{
  "n_layer": 12,
  "d_model": 384,
  "n_head": 4,
  "n_kv_head": 4,
  "head_dim": 96,
  "d_mlp": 1024,
  "vocab_size": 16384,
  "activation": "geglu",
  "norm": "layernorm",
  "norm_place": "peri",
  "norm_eps": 1e-05,
  "positions": "rope",
  "rope_base": 10000.0,
  "rope_fraction": 1.0,
  "qk_norm": false,
  "attn_scale": 0.102,
  "bias": "none",
  "tie_embeddings": true,
  "parallel_block": false,
  "extras": ["capped logits"],
  "init": "trunc",
  "init_std_qkv": 0.0249,
  "init_std_o": 0.00508,
  "init_std_up": 0.0249,
  "init_std_down": 0.00311,
  "init_mimetic": 0.7,
  "optimizer": "soap_variant",
  "lr": 0.0032,
  "beta1": 0.95,
  "beta2": 0.99,
  "weight_decay": 0.14,
  "lr_head": 0.00729,
  "grad_clip": 0.5,
  "warmup_steps": 200,
  "schedule": "wsd",
  "decay_fraction": 1.0,
  "decay_shape": "linear",
  "final_lr_fraction": 0.1,
  "batch_tokens": [65536, 131072, 262144],
  "seq_len": 512,
  "doc_mask": true,
  "train_tokens": 472900000,
  "steps": 3675,
  "dataset": "wikipedia_en"
}
Each number is 128 + 24 x the weight over its row's rms, rounded and kept within 0 to 255. Layers, rows and columns count from 0. Numbers have three digits each. The size before them is the row's rms in percent of the matrix's.

# layer 2 MLP up, 1024x384, rms 0.118, rows 414-824, columns 192-223
104:122120117127111117137106160142092143172115149138161145116140119111095133140158144078128137123127
087:121120103133136139155115134203130062119102130085094129122131105081083141127107127142151121106127
102:110134109160114128136117113123094121154138152091162098102120116161136109150111105112156077102128
104:113138129136114128113081092149133117143144132135118174099105098113192123155137104105159112127108
088:165144094120113114147114110165093134091137133146118145117155124136145140110130117122110154142138
095:100122129095123140122120097126139106102101122131105128151099126118134155141134098130126140116141
103:152154111126128174111142090121133145120131140137125171154150086120114127166136162126142104157136
098:099111093146137153115121127156128119141151141187159129144151161122133117137153133147181099123162
101:132094108126148134108124142149147174047102166114108116128111079087098119132139148091107143123153
092:140119123135116129139195130138142173129148095163126119090123152110161112156187123120126100123138
096:112101119115108158113152102106114116079129115144061104148131121137151136119090124132150117178109
103:166098144094145124127137079136130103107113106112137143153133122141137159078105165197097139156112
104:136082114119178123163124110136105163122135160142158145128108127104133126154154111166124098089126
100:098115157098140119114126145146143157100126139128159115142109108076169113136096086170153127161157
102:118124148135143099115151158140118155134156172173114113145142143124130179188111154103103114130159
105:117124104102125148124146165079139105108125097050143105125123156161089166128151108160129162142101
099:162131111104113111094148114088139153143083157130109116145139138130134111148087135163109107154163
100:176118141107159125096144115110060136119142129123149099138115152159133125073144160135167110128131
103:142104114156106160114114123103151110114115079146153162140130113097123160164091143139106171149123
087:129174123161093110121152149099151114186145102076141169144089088088123133169105120056129124110154
092:161112151136137124159158147125123093112065085145128089111162122143092106144109141161191161141106
128:120124173115141111123150132139074125138133110116095129168112091144118121164133099109121125131095
102:117141155104160123067127134121132130099119146098125150108144113129176120157187106150107132125120
099:129141193113115115138159110143119130097135112135118153143093153112137120153138137148161132129128
116:103128150141079129168065146147155137156150100113152162122105171129102111132086129171141133144100
111:144135120103108160126154168116134106166142168108130098115151143130129180156123167127143128143101
104:140121104134157145126118121160120129114145126110115073096161146108146144122134140133123156193144
106:110119098117109113127094119160183127115118109138139118169119157107131159169134122102129096158170
089:158103119123141122123160143129136134124107120079147130117131094134189129061086098108091135126153
101:136112158167093178178103107131163135147128109159097112105121117138129150137135124113132123139149
101:133140148138130097131108113149117118122123111131113162118117111138150103140107151158106130120132
100:169134176103114105111171079165118152120123113113093140113144134107145133105133122107146143129123
099:119146164151126095135137113092119135139151152125145130145151107130103134136128148126088133104128
099:138147084132140111124152132097126082105117140125115127107110145130140149139128125102147127147152
098:175137102116089135167158126118107082183164138101156168112115157115112148124125155139154102092145
112:127132148162170135088118164129106118079144120132160146182117109141103106113104156105137111110107
097:115110140131132161116119112132112162165144113153138129102133146100134121098124135120121155154119
099:121120122088124116162086139110098119123130142137121130153090123096089147145115088131192145155104
102:135127129150151127150145117104125145149131146141116176108147134119138126126143087119144073128154
109:112134085101108142113111117124180152099132132112128137109152132112133118080122142190096113128165
090:158146118112110153110117145134150105104119128121140147142133168132168118121150076163120102127129
101:127119158119079095152144108179155127136139095076107105135182098096139135108129112088101120108158
087:124171105141160119137152176151149187143140111129180152119128126099147176107115133117130141100128
096:124144119098129110143091105130110111113144102128125072091143151097143164127120138149166123111142
098:080130149149119105106128129099146139045153128135112157147148134171096087130149127161108101099146
094:117127107103126173109145102108146119154144127108066132118122104152168128154123099125165118125138
102:095134131140093101092171127152111118093122180136124120148136151150147113125082137115146148138097
103:147138126102137087113135125133106155113118107116128113131162123151132110121132103155111129140133
107:139128173112077095083137140121113135154109121096136156118145127116161150135097118174078105150130
102:114149152146107105165126106108144159138158134128141094105139137147159120153125184137137152131124
110:135113168150128130110152119082080087146099123123131150135144096122112167117069132101114140142106
105:073119109139093137134142143095119135168117101162095167159105169161129166167111138090147102157166
099:143155188153136088088140152158075126151165107131146120127091130103171111145154127130121101113177
097:108171149111163144125077076117104139126113106145089136143112100124113114164135118146131139148133
084:105080143124142121172095109149148147135128126101130105136124144151096128118148106150183112127100
103:141101168144100145117139127113099134191105103124137149133156077126110128115140070079129107104149
095:118138131129124082086117109112152153129135143107123171140149112129119132125117166156153126108139
092:141104133133111153111114095092117154095110101134106138149170095112105107104171099086170132112132
095:157109132140136135106119150137136170138141121171127119136115122152163142126147120118153109146115
100:135150115134139116162124080093139098131129114143126104150102134128142160140102098136107115104153
107:083133150124104145148129122170112155142160141155114156134143135149125098116123130144121110146149
082:120107137163135110140168078106123084103127147169124137131138108148106145140120186171140164182111
096:154130127117116121151144112123133121138120142146137100102129163109160120146207128099074139128090
088:128126142146115084091143117134153148134124104109150142120094192129129176140138111070145093111141
100:119150133145128138091158194160120150150086171133145129157107127173133113128129137110127127153108
112:138111114110161105135149128140133129129146160122110130115124102163145152134153116108146093099141
087:148135145116122118092097140122122104090172113111164126165149152135121164135146097104153140148118
103:096143138136151130069110079126195102153109171137143145125120115109113163109178124138045135127127
099:139117119140113145132134084105054134183111100157120144127120128154114179135103107115131135105142
099:144141120156120116120151129171179104133092132079125088119111147141112124105059122116107130137138
100:132128125145158123120097104147115085145124128094118130113157126146113124125125136069133093117091
092:093114118121151100161146139161150122115112132105136146166085136114123171098127103152142120131130
097:144141110150097120127129145179117140161099109131141084120151162185140146094160132057129188121145
102:149150148072119114173131118200124104148091107134083128127150143141163098145190121114121157136126
084:137122111133148134127133142181143115125158192103144169150126092147127103128128127128112147139110
098:112133126127140134121091150171101155149083159094073184153091125155125115131101140090107137139140
095:123148139141116069136110143133175124107121089133149094153152132154142150172082148118159121059169
107:139146088096125129120112166125118140124138134122133133110085135131125118103128171159137099120124
099:137106109107123117124127160148113095094123134091156133099141131138187080169109102127126105120148
093:145139142131139119108119136136120117120141130155131115117110113137132151158133166174133138133120
088:115163175141133116181164124150114165162136149143123160133088112116125123147102142110139121155167
100:078132128151132134131114117113133116156123097123176107132126141125117122142121128070076148133148
109:140116087124137123141125140120111136120167179079074112125115150091133080099098085152128122127117
089:152155157150156181127142135122129116146130156119101127124127116178152125118106132172130142132121
102:131149142128096094143133113106118124102109131077122098113148159139122129109169130112126141122119
096:159129097115155123129091155157107140138087181052122117119192125154107120115137142130137128075146
104:133120145136139085096132177123114105129116127094106124143105097133141081132130129155072117106102
107:120103110112121101156132108071107128118132149139140150123166139092157099129126179112121126158130
100:120133131088133122120086078160061141180113117104093123184115109149112118118097148131112141135115
096:116105132150149164161141124116125111144114095145161138156125122149165153150119133149130157102146
091:136098125086106103161124095124126159131133123151114130128139105122096139144145170134095121169113
115:134133064131161154162144150134115129152121099178121100085143104094126088133121119159153133113110
096:095090163149161091163173105079086149125126119127083104120089125092139141097128155143147157132095
106:109130181122108109125105156134155093117144127157109134160134118122087120130146110087102134135126
099:170141152140153126133116132141132085151109129161121147159140100117153106120144119141153057112132
109:155118082157108104091102138103146153112112152084117139122173129103159142119132120144148129109085
103:174142132133138123106130115144099087144071118109109117097125100144128109122161107136112168112126
106:137153091120121108146128158129148143124152163112140162099092129102140168127082156145164120120117
096:105157145160126150133151142109148132113105120099214169115159136141170162119126129109130146114128
107:118155123111156121149079096157125130130153106108162171113135105107119123142162134129099131089125
100:117124125114136155113125108115152124135128151103133163124160092128079122115175089092164117089129
098:121093117122109112114165095123126138100112146165111140122128144164112105120073110150082175156119
109:115144108134111122124139116119120119128119106150093133133150128157125126090084127165155164118150
090:122136186132134098121063135065110123067122129095099128141126118127132127124109113105168120152097
100:126087106175069111133119147091160107148108122125154131103137146147063133114142145149133103090101
099:140129112050121098101116120138114121130117117153116091116092155193146105108125103104095094112100
106:184122091138135121118112150138139066107077141174116077148189142125140133143082136076161139135167
104:138125151128124133138122120109132153144121137171136119150088130159116148167128098132134166115100
099:150150119119145126112098169125146139101149160119164142130115116130140095130150122139115150113103
084:122134144112117156122100130130162150124089123099177119111137127119160129122176080075096073129101
082:145143149084136127105145134140128117162123115118142157123127148126141122125142154161129131111163
097:132112115101131085133164102112149176092087120165116149116142107081147085104116171142158132133123
093:095135087146176129121126156131147110163144144128131146094126153186132155156153108153151099111147
084:121109097134183123159144142128148103123119115133134173116143076129110110140117113110126121114145
092:135170141150151151089113120107160148131119101099130126125112106118175065144121126097153118102134
094:161116160142073077101110115123119105163120134103166141140131137140118118157133103166092156137108
108:109159092161131158158158169150143152118164123152092061115088142107165136142141139088127099103136
100:129144140118133154094131140126130126131106112150109093140137147139131093132082108134139098114144
095:138129074161112111061128141144136186137140161103105126113145116086097146138148158129111107151123
098:137104127119094149111119108167116136115158110176094129166109133117084172130115119165107093159093
096:123149112148133170085095145092115137127106139127159145093127156129129145097106142134120118153110
104:120103109146161137078126135157151130101121107125161135173130131124155133112095164123142123157155
097:149111095112119107123133114146149093103115150165088120156112142134158113128102099121118133118114
115:083116122111075152091086069142140104074072097097105140132067180113154100145146139129131143136116
103:109132128122142116118124113144135174156117130121131118173138140108089100128164096142149130125107
106:149124106127143091100143094106124102101114162046136128122113128167191137089091130138136131117113
083:116113164169122113089138123092130162116156123111142090107123143151158125122189080126125126144141
093:172138118141137130121113129125115088126090113097133157154158151115131115145145102165126149160113
086:074118134198164100146177137113124146121190149110140101078139110133134127117134119080104166132116
096:093072121108129104158124168144132127117122120116136113131111117106074116152188136130130124151101
095:104081106160160124104117116142126118136128145136157117145112136160106154175170160162111143160143
112:122108132130099146147136148147119149172155110153145174158108138109113109130103151119107118148111
099:091123107070126136104113115164133068153171102140161094123135137169109080147091096115122127147156
107:096121132152130111087096132112103112150093125124128178149132155130096106122116115097172133155132
095:088133110125107155148124134123152158128169124125132131117139103119108098113166128128172086113105
113:099189116137149126161139143124102125148122137164110157125163151163112157134145159135143156083129
100:115097162098136081146156129091129139143128134143116120140110153129140138128155112134123111165122
104:128137169120097107143077135157112135117118143141131133147147125176100129145117157121158114125128
089:128145112109121136137096114114156181141110194174146150150158134124169116145152104077102095128133
105:164125131157168101134111126142121137157110105096161143072133097114169122136099105158128144121146
091:105160138137115119093137111111180103178117137082143127149094118137113119106109152116098145139128
102:117099170146146104132153143134123176131138114158085135126069176075119137149132103120138140137099
124:123129103117092098088129093097097144130158134112106131166126119143125074111166108124109095105124
103:170119154130124148091140133101157163113137140142131116105100124146135118157088148149098160134153
101:143133112107131144136087107125096119077138119141108126105107136147144145163056145132101109093129
092:120160134159185158146130117148150138127126099150135087145102154095113128080110128083132155121126
099:153120172141116122152101143151065108138120130117144128155093133139123128123099123158113170134133
098:161165154149135112140170133131134151168109146131091145132121156119151124147131146106150104139091
095:109121133176089119101150164111093097129149150102135150114144129097160155100108163127149115126131
094:099144132106141118162133130109126079106109096107154106135164154131092092104148174130081125139143
101:080133181107138126138099146137164140085132154154140137138122111085091125112099118125160103123096
097:144084169142133152098128136121155149103134108133142144100117117170158129097122091103147146093104
090:126127142133153120090153147135128145098088128142142156106120084140100116125098103124154128114135
097:153163060129138137114139092099145112132142171124131115092125154097111157155123113157117136136125
102:124171123122125130143151072143107101138123159148130138088091124125134125117144148122117112098141
103:105156163115139122087112112088164126142111153103130176176123109104126172098151113112111141096120
090:105081123105108106117120123121122178123126128094147137134144138117105122150142114072131164123130
089:155115116105140145129127142094114123118117130155106190092147159155147128095079126118132131117139
100:129092209115074117126177086118149076110149107135095135140136152144127165121141155134135134134090
109:123118107140124109162173112204148114127135146144095134125119140140131089100108121169125132181113
110:142162120118118154095131092171109096127125112146141130114099146125121116076163186122114070149099
101:131100115163090101119154114099137162140134076152140122135149102105123134149161136092073131126103
096:097162136142086108139123143154149129144131125173145137168154126111078171116127097119131127091136
098:150141124125110142089138121180108134089164162118123151092147118107097152158076137094134160112168
096:139200136136153131152113120096120125093186104128150132081096113151121122059148119141113130133131
112:159106156101126157181137104104153143086141148142115081096140126177163112150120136149156155130120
095:131130118116107196099128124124143132168139087128130143175128096125122114125113161146145118127092
113:113102096150130137131092158099136111096139122165132129160158131123132130114158118151137101146149
101:129151081100087088159100117139131095136124100094138106139177144123121158119155148143133162109117
104:153099125072104121147111061104104139111158107122134156106160085117119160086137108155131137109114
088:106106121124164167097129133101120118116096120153140130088104122123114112115111120096096155126080
106:103077146119154084115158121121110078112133110058148125158112088102132151121141150132149121132180
098:170130187120128151123100095171119127121074111092110121087120140141143129135129168076120106140115
094:116130167122131122105123105121077115124136111149116123143128174149141121149133149097123116138143
113:141153111110144087140081145112104151127100120130146150180122140125157134115117112102084134156144
091:114103143149146128080136136122099073111126128084136102106106136134121123106118131084138107130117
104:148210111100146125151122108127131112087122121147100136136134112106128069150126127105125106127090
114:176135127087120118129109131163143102132109132144102101128122187158111144125122166127162169161122
094:143136121113157101129149166142147081143110103141133152117106133121126095126103154127129103124169
106:062132117109121156147129099123151158176134136158116123112087138101110133169114117109110102147139
101:107105110155138136140114107145109161147131148144131095149135109131117147097132145144123130121136
101:165119165114103140101100126160113119138131139120157100150093118119119135118134141136085150135122
112:144123130201140098109118122100121174147127096115131112119138156127130138136119160184160144136123
098:142075149159143123091108166088118126116149147134145140147098106140130126157110140140137154128122
097:123085162135130130126164156099125161165124135118177138129139139156150120153129126084101125101105
102:156112151124135140090116132128154079103129161114150170105124163107120119165105168130158146157108
096:108105100130114075141127133131159128075174121118166106120137121143160154121147102198080119127148
087:142103127133149131117152154119103127107111166153113144157161131137073118106111135158139126149143
107:120143118129136173131128137088152121137135131122142172150153112094135105143139142153133082134115
123:128150094097166109126134141145137134081111111078076086164150145114145128133116161141121101121146
103:128131162125125152146131166147138172148088145110142117137079104083114117123130158151095093123128
095:120105164117145139163133174144125184118136154128145166123145139140061132122134123168127130157156
101:158098118124161132160110110130167129140117142146115111127108160134109111150112131133145139112170
110:165118111159146145105135092108148172137139109170100123134130198122092137137128097135095165117107
095:116165079128169110109123135113120121116094076138132096140118109133112104114131158107102098164140
101:149112158118117164107113168140094164162114136153116156128093156147141148119149124143152138123164
096:102140125091145150124175156128132102114128082125081132133078124110135114133175105119118104109150
090:075110163114117139132133111119124139122093141102131110123124140083142138115082131060084173149134
095:079140109096149174141139144136129113112194113132117144146160103127159142115115121082128138146138
110:141130120147146094144141116106120079110107124125136151122128119122148120106150169095136074128147
090:115102124163112144069136133140102150125096147140132109162136135159079149161144201144172149130116
096:097132146124149120129134131116135140153129112129129104070126142158138161140109150131101117105122
099:113064169134150130139112118133093142135171164143127107095059141083157148117132099136153142116134
104:129142197127133089100137141102149139090104132102175096132096134127109164134120120110145074065107
105:187144083142134168107089098103074130114165124103147099154112159080139110110120170129086158113127
098:108089122190128125116151162115128087159098097148173153080130122111130159127131105133107126149105
095:124117183122126180107138152134094074090070151129150178120140127089141135109136167132131156111106
107:141134143127132125124127116148125135149091091144167162107108158126147120129146131146178136135154
100:117150157161158092176129138085120115119134153178165109100088100138102103126162120158121122108113
106:170109114105125102161135129133116115126147133129143144127161103103151125161119130112123153142138
097:084117116130115172124144170103155107092107106133123096124171161110158153091145143176139128142150
082:098117109133121160088102146168133136132161155130147145161119141128106078135083112117138118144097
113:095145145123139128139192119188102108112112144101113120103126137126086163128144084124150122138141
097:104148118114143125144153128148143116111209131140170175178111120132136107131125112116143077139094
092:168106132196084102103087115128177140096135131089158104160117131094133128146108150153141107142109
100:118122161099149198129151075125119121110159109131138161110117112092122142117103162138137120192163
099:136111146173134129081100124131127106092125126133111136105123150091104139107093135094097113145135
107:116128115137124138100130182123134128113132058137083131153151111117101132090124110131122125126158
105:137137129119113160147146142123144170127162148152146106125133120119138179117111114125164111117125
117:114113123114129138115135174108152164116106157154153172101096096081108119133174132144121145115133
100:095133075140141076171111192135123140124143098130143120136131116133122121128161128102116101107116
104:096146155094151111154117144116107097111154098182177102151129123142147079146137140130098125115137
103:100121154117162169148133147110115127132178151141135083149116131143095131148158136135089121145102
099:118080109162127124143115115129142138137110142142128125124126090090115122134136153143119140181149
099:138101125106127153111098145155128112143144115150135111118133129157128132135133173096142120128130
103:151104119135102145120147096111136142117114121128131153143137156149139139139126166160166122180110
087:184184158138130119148155134113133132146113160135129119110140186139114131128139149135169180150136
096:169122133133157136132095190141116123132117124141071102173137187137121128129162113137143123116116
111:120150111120158098096140128149160147107081150139181097107121110096140136097132146119140110111116
099:132153136181098126119095121124137110110145125146134126123177152134124128129096124170129182149147
096:092174167123134131109091104143165175142127163141103115129134130141134117113105094147093146108123
111:135128115141145144144151161139113096104126139141210145152118145150132142128143129122170137131078
098:134122086161153119145119119098110092169097086090160119147093135133125157111196131111141144166099
093:162083150109114177130104132127150152154135111154137154106135139114125097176119149108111177137129
097:170102155118089144148136097140146139156146120120137121123140168158129138093135095125151095162151
110:142167118162131155091158144145128076150138114098094161122164128139125107132130123084132097127113
104:101132146115105137142136144136152115153110127115151154120104129151096110131139130118155171083139
111:120145103128117121105114092117099131106087145129091152165157097137114143129097152129106124111125
097:089118085153128128195128157131177106098176109153132136155137117137112127166170126183073127093114
089:124128116105142137104120158091153063096110124103111140122138141112120139127123075137144201133133
110:135123105115097151144112152113123144136191116134119113137133091127132126144136155127113107167122
097:153135153128149144100131147084149110167125172108126133104115161134098128105135154121122112147103
108:119110161124123129143101097129109107138132121103140166166149108155099099130150085136131122168129
102:101104095154116142143136125074178145123168137118154147154163147101104095117124118093106132085124
107:156135141120156120115130155146133155132096109132156130151098101119128134129162180118118089118122
092:130128093174119132147115127148122111170111136110153089149108132132127140149119171111171143115158
097:129131092105122130148090100132131139117160096128143154125192106158155141128149105153140140120128
102:111149108099123121106145134120146130124148113106123158116145137172138131101119099115148174167155
101:130101095109090130150099141107154157123138146138116133119138120095139141154104119151160127119129
108:086160129107134136120101129105157150138115129144125136158093196146123163097115081151168134134152
099:113143115175096122110098108130153147087154180154148125149136137170090130125116117094080115140156
105:159161145110115099116122105132124122081115114136139103096126117092138139154146141142119123138085
098:103129103131158164120126166091142125146110116125077117112155152123184155124153095159145096135106
098:114118134165126144091137097124116141113165100079113128097141121137133090146167148102135110133072
100:126113125142151143119119096100130141136115108113143145094115146120131170121090132122096099130130
094:161161131138144081153121152130193116139170150108130131096117123104102133106102108114179184145113
096:098127111114114187128164126116096060162108122150120090137142140127096115135119133101164107168145
100:147124168090140088127123096111129120110092141163137145117107096122111146109144146151136155149154
092:118107110157122124113147088157149185158162110126157165123149142114192109153120147149133122119159
100:152166184096139167127096143136105127128116131145103146109133124150122109153152099068115115115088
098:134111179128149136137150185112130123159173117102145143164128139127138139123110120113116106157093
093:134098128122117150149128136123152113124118138094101097175155116135121118149108114108125162145112
094:115137192118094169130115114170131113105126149094139158088137105144138159103130136110140131107136
108:089159107169108122085174102126141133150100160146122139118122143138112170117124145142121130088089
107:123154182139131133101134069111167164128092106164118126178118107099116102153139132103130184147122
104:123080165143102103160134101136116128141153107101077154145129103121156077117116121184127122100143
095:114100110093134146123104183193136109123146135125148147156126174132119134074112095120163166093132
092:130164104132124181125150122150108110096140095149170092140093113122084103127107104093078128127086
096:147124116095136099117097125111128128136120108118137156122134117111117085144088130152155080126132
103:134154130107099117110095108114070126114124135114171141098164161121127128110146117099102090133109
090:105118136120120109144106138132077098148134113128112153077106144124120110126082126099155093158128
100:134097083134126132153128174119129178089095110128116112186125102098094132139140118137145138147119
105:114093149093137064123114128124100140117139100132122148127091178122158111105128151169137113106128
101:138149156105147141178127091152113134176134106116116165087109105100129124143102156136144163105134
107:154166148126133100150131138126103096137129136113129118145124135168148156152175160154109135120078
105:144105096150149115127137118123113116129142153081112143171167164133145109114160132154159125144082
108:136088105151112122152107142170112144136140121111104093109121080132074123113141113146102132131147
107:147147137108154131073173133146133177116080113135116116107189076126111108160131157108082135141108
102:106120188117080171123127162117110144119147113111101133053107078145146127133100128159104129125112
118:108105072126104131109128146103154098150157091120131118110106136147128124111143117126184093118111
094:123174154063128135162111124141139134128114095110177113090177127124130065144143125127165093133165
091:155118076141095165154148131130153097124133172125143167121119085150129119091173089110108141148102
100:149118162138113114119099106121127138116090105149139159134099152128114097103147109151103134155173
104:142112139140108113105156131148135090125105130123169093140126102138088160125138139115143128127152
091:114117163144111126119149093104148168136172125150110174093121097102114153120157149063138112101137
099:127134116110167144162129139096127106189137141151133081085144089092104099135076129132116095118095
107:126145124149088118123160148121143167154076111121149111130130176136083116064145118140122098169126
094:125159174140115099127138144128106098115118125088143140085129154142127188100085136136116111137152
113:135097138125109149127127118133134121087164140113105104153110117106171116128083104126133153130141
102:108134143122162151146158133157077146161164127151110136149128128144122113153078157149100076105116
094:151147109133095136173167122146117102153124134125158107109151119139154139104124106160160082091158
101:129151105124128132145099088082190105095101141120112137101140111124116126115093112150137164160132
094:158124154116109159125134161139135132145147117103117140121120139075155120110113114094113095151097
104:148113098142156106134126107127128123153136127145153133091106117088168137175120126103088096088109
123:173147070149147154112130139148122129106091130115100120108161132123094164114108137138115166156118
109:111147146115172103100087132074144130112153137110163175154101101106140152148114066094106158113126
109:146167094139120166139100111157105139175120120119103106092118140080142145162100149167118136137121
100:133138139136149151113140140162088115133108090169118141137133147127143109119122110098138101107112
105:117138144097152103134135138103160119153133114113145152141140094108119124150160092123135127101131
094:089135156150145113161130131113137128144114096150098156142088139120155090145121122140142093068146
102:087163145128174120095123120091102097124099139123112125090158136142156127130139141127138143152097
124:131130109179142113133087175133146130140131109102125131133158100104083136076143144131122076147095
095:112147121145127122101103185144090141121149166108099122140120129138127061082114136146096120123163
092:165145159115111066116155114137142106098131121118135118115117130135111122092100139160114133130139
095:132188162142139129116125120123106090130136141117119204134076134180136121115154131111122115144158
082:090126102138122167093122131118134100068112110147190117110095124110159140140129098146130113122098
099:141131151110137082166109110119135127093088165141104125131132131136095140168195110108139149117081
110:152094122134127115142126153145136160123108155137091130105130132112098149159063169118141064091109
101:124166115152116154135123093128163100108140149108136140106152138153109131149132141134169170111104
088:156121145164138136140107102131147115113087085106128129156085118128138116116153143097138095122178
109:128115100136179114154132160128101117133101116123172130117133130138138144150148155133090162133119
100:118173129102123146128135164134158112131129119138118110148082097132138064178133117095114097140138
094:075115133143146156149162154120143126108116141115128146165107137126165089122112118103109134116138
099:132110127153131137153113154106138125160083134181127155113136067121127111140179105133123141160114
098:079132101151115181125180139147126110138152165105109144161134153115136168136131092125103134157141
110:148131107101117083142084107091146114091157153099131120140113132163149115131123149141143108121115
103:139116126086115122134124164151148128139158151142149107131125082098147118128144130126104077117126
103:148116136111121086150156133054105094133129165148150158102130126133123127136100130150108094136164
095:147106130162116110136121095137133114142094083158137107148151140161080139134096109122096137114128
096:112122145131127110123123102082138116132081103128126120146129129137088139101167136141151116101204
102:144183142103155143135114122105141123133118145143131120072173093125060131116130082100190107114100
101:129102129135117085150111160109088152115081145113119110143076129105183111145066110104080104144144
085:132134112104144162080115076121136131156139153117136133102128103130143157091120111157129129160146
093:156106118135131085118143126100142143119140149131184187155148110122144166155087095154123114146119
092:089150097157162124144128133119135171196130160156116128134078132113147077120135128149126132124138
090:098121083088147153129109182133145160152151129158136112133114141107140127089105140127144119179137
093:141103134174106128132122124100096149124135110128158125152145133122093134140146100160143144121138
094:154119113168110189124118126175146124121133133164146123134088104118162151134152101147132144081131
095:117186106129121131150136090183116117124134102138120140121146121104125122134102095131156109137134
103:094089153144127138134124144170117121153153115125096116088124116131100155130117124155098142128111
097:120135137162086089135136154117165129158125124114132126130160114131120089116122117100136121090186
101:124134109131106118130158147105128110149072122113088140151145123105107130117103133147149123137118
085:132124095162123115066163119065138092143159096128132114139094168126118132137110156106187101143115
091:103109172122109120086112155137135182188125195105127101163136118101125108163143123175120134128161
104:113127139143082114129092118121154127132127142204095153168127053135147111144137109112123098130072
106:148152159119136142088093142104115081120126116146161134128130153115166135143126140122122150167145
095:131101131154147101080148144162136134120165132186121099152061130134137121135099132133100139165089
104:082093181128129140139118088096135169114158162124156124121118151120125140085140134158097137133119
116:133122147116149108089119114162136087129161145120107098134123148133125116107123070126120121110137
108:157127133092123180097110117104133127149134132116108145107110146127100153165114181182115129138167
096:081128096145117123115125110164134113106063127140147143111074106124107137113174146129101153128091
094:105128109125109179155104077150098130127105152096142127127166146129100154185145120136071107160162
109:145143148135162152147097129115138139110149156140122118115132147122099156157101142113122110075110
102:158122092089123133118115137144139116146087107121102123136120151133148150124176078132102132093136
106:164113110157103111085159105147137135121109116132124109090158124113099128149127138119153113163131
097:097103129110132116164123121131126075116155165165094111139124101121101144102152096171143130132143
104:128157167115159084125084153089091128177111125139144162116136090158134154137121114111126190075132
114:104124179130156086115192131106098092153117118139152134118095154119096165146085198119130148121103
106:129103131115086133174067127148107087130139103124150140160114132093098084149127140151117130164120
090:101107119146134181114152124123125127170155171128120135100143123167151135144080127142150152104092
114:150159130133123143141153100067083128106139122106147111133132106103172124171147095082124143165137
106:169176123156141132113133121124079128130146099127103169141124124107152152126098131169098104142116
096:098130104180131104135164113160092122082141130188108123119124165147139135142107135157149122162165
112:120165124135140121131122120116147147143122128133107127112127151149110157121119117100108121125113
097:103167146146121096089165148132135133133138145150143120163108118144167136144099100150119107140097
106:104121116118158088137119162147155133110129130111093114120120149108139106131115123111118120105115
096:128140111126129108099137134154125131143143117133140104107152109127155091130136146124151126137136
101:128133117131116159139158124122139079090114123143087133137119136097137124114148109137180122128102
087:122126119131144123142096140174146107132123139090127123118125133138126101119145113107100078153133
099:101109182121139108094114100141140127135070118092132124132151133133103086125136126152122139113135
093:141083140135156116150105119167105101109145157153151088137136148156127109109144147132129135113124
095:085132144118096133125080117127136164169106129137120082147163144118148133127114131119138130124152
102:136158132127118134141106149146133118155129107130085148116118102093175137137114100098128119126115
092:116113142127101127110142116090131196079127122104101124129106149152112131139102119140099148151086
107:159117099112128127139148161119152131149103114076077134131169127137125154124108103122143098117137
093:150125127134107117163102156119108080113142112149123125154154171159129166138127173127137134121150
099:073161158097146134132167097118147116088106124084108127130130110105120102133137102131116140115118
095:118075119085099120109112129102166137122117124139121176096106133126107126123159117129136145109161
096:116083133141154135192164118115103148176124156172154119193092154160157121086144138151144127141125
129:101131147081113142165097135104140104122136092162118078099137120146113145128139137136148152114099
097:143094173134141121158126064126155114200117110163186177146124148091118155147128123183138140127142
089:148131152089109106089134142124130131128155121122129097142092119147203129131174172120140142136152
097:130152120141133099135091114077101149069105167139134188158140129136124125100129125124150159154112
108:102189143130110133143135155081135172098105097097171123103088145093107086133140139173103146131159
100:144149147136147122146137133127119122166138147095149111129148117110169130094167158136185118164089
101:110161114121091132128109119127126120162144139116133110150072136150142118101122149156142155080113
091:115172109107099078126133138170101116103133148140143093172100120110127119143119158106143154176126
097:126119115159159167117144166101120112129129121119131097131156142131096125108119152144185165148114
086:111092158121118137116126114141100126157072128127105112107116114146103113154128150093105116124077
104:126164146140109117125132164168137122138142140112149129102122132136156106095146160180142127100118
097:126093095170119121105120114096092130162169135126129126162137147142138089145105123120072155130133
093:155118132157119136146120140110112123097126129102100156119129102085121125119139175121164101104139
095:135164144122138129141138119127124145103129113105129101100101132093114102097174144132165115156101
097:143120093178120147132162121117140144070147111089127161126146194119131151112126125107140144108152
091:143146108112152161096103153141171114139173131147148142194070143126134140109127148145111158146137
096:158121153107164106140150182156152089121064137105124123123126094122170121126114116121114138134099
094:125160118127098169100133098135090112138149106094118168118158116148156187090139158109170159092093
094:171133172100128108129152142123125152158156162124120119150087123138120146100155124095143145177127
093:098125151115142144125082121085131138094134140108079159157140120126118166173119149100135126121084
100:112144113140081125077109156137152147158093149098129157120130174148151144105155126088111144139149
094:167100144100176131118119066106140101089167134109106121100156107148121155091139172138105125122085
123:118105127119091121072116152187151145115129110106124117116091138097103180146120098126108168113147
101:105119109124162091122131134147144164109157157086139136180117154128096103148126135086170175110142
102:146112135142130142144108148147133135146141104157126122133154166123127136102142132162105114121152
103:137082127108115110151154158113113135153100144116185123138111124123144105171115119112122144126146
090:153104139174117090095140137155113170172157155093145102127145113151170123077109140123121091145144
101:129125136138125112117136111118132132157132112108122109099062129180107140127158062123068142111123
106:166148083142139140136126122111172156132118167134125148151114129116141171127115125107127090082144
094:126100137117142167152101127155136126114145153168125099138093127114127128139126051172150121125155
103:150098089088152132110126144108127161150107118112152127118155134115081120087098101164147131136151
108:086109106112158121117123120137148135116075147122127095128134112109095144131101148166101158125134
098:154140107148179129129121122128139109113109148125103162128141110138104180125094123132199124138119
100:117154131136153111118134148125126121133096115107165110166137159118120133141155131134150102111114
106:132136133135121159104102147134121163158130102088147128095129122093125123107100146146118119128116
091:124096150143126125147111135155166185121148108113131126086098092169140109129133134126094120114157
099:129133124132113122145131155092135079167148163120122118116121139104111122102123176091110145126151
100:081135114104173157100163107101080152111129140131122109133120130088104135093134147145128122089135
098:150160138136127132076147092109127156081130152072111166131143152119151126117172138145126131141143
105:079143144138109097122153158140110158128139072145147067173110127135135133092130122122165143113143
111:109125146098117150107166099105144097106148142133112144161098151128120096105075100110120155112140
084:075135109149082109124128166125135094132134080112154088176151101148142152140126108124167114109143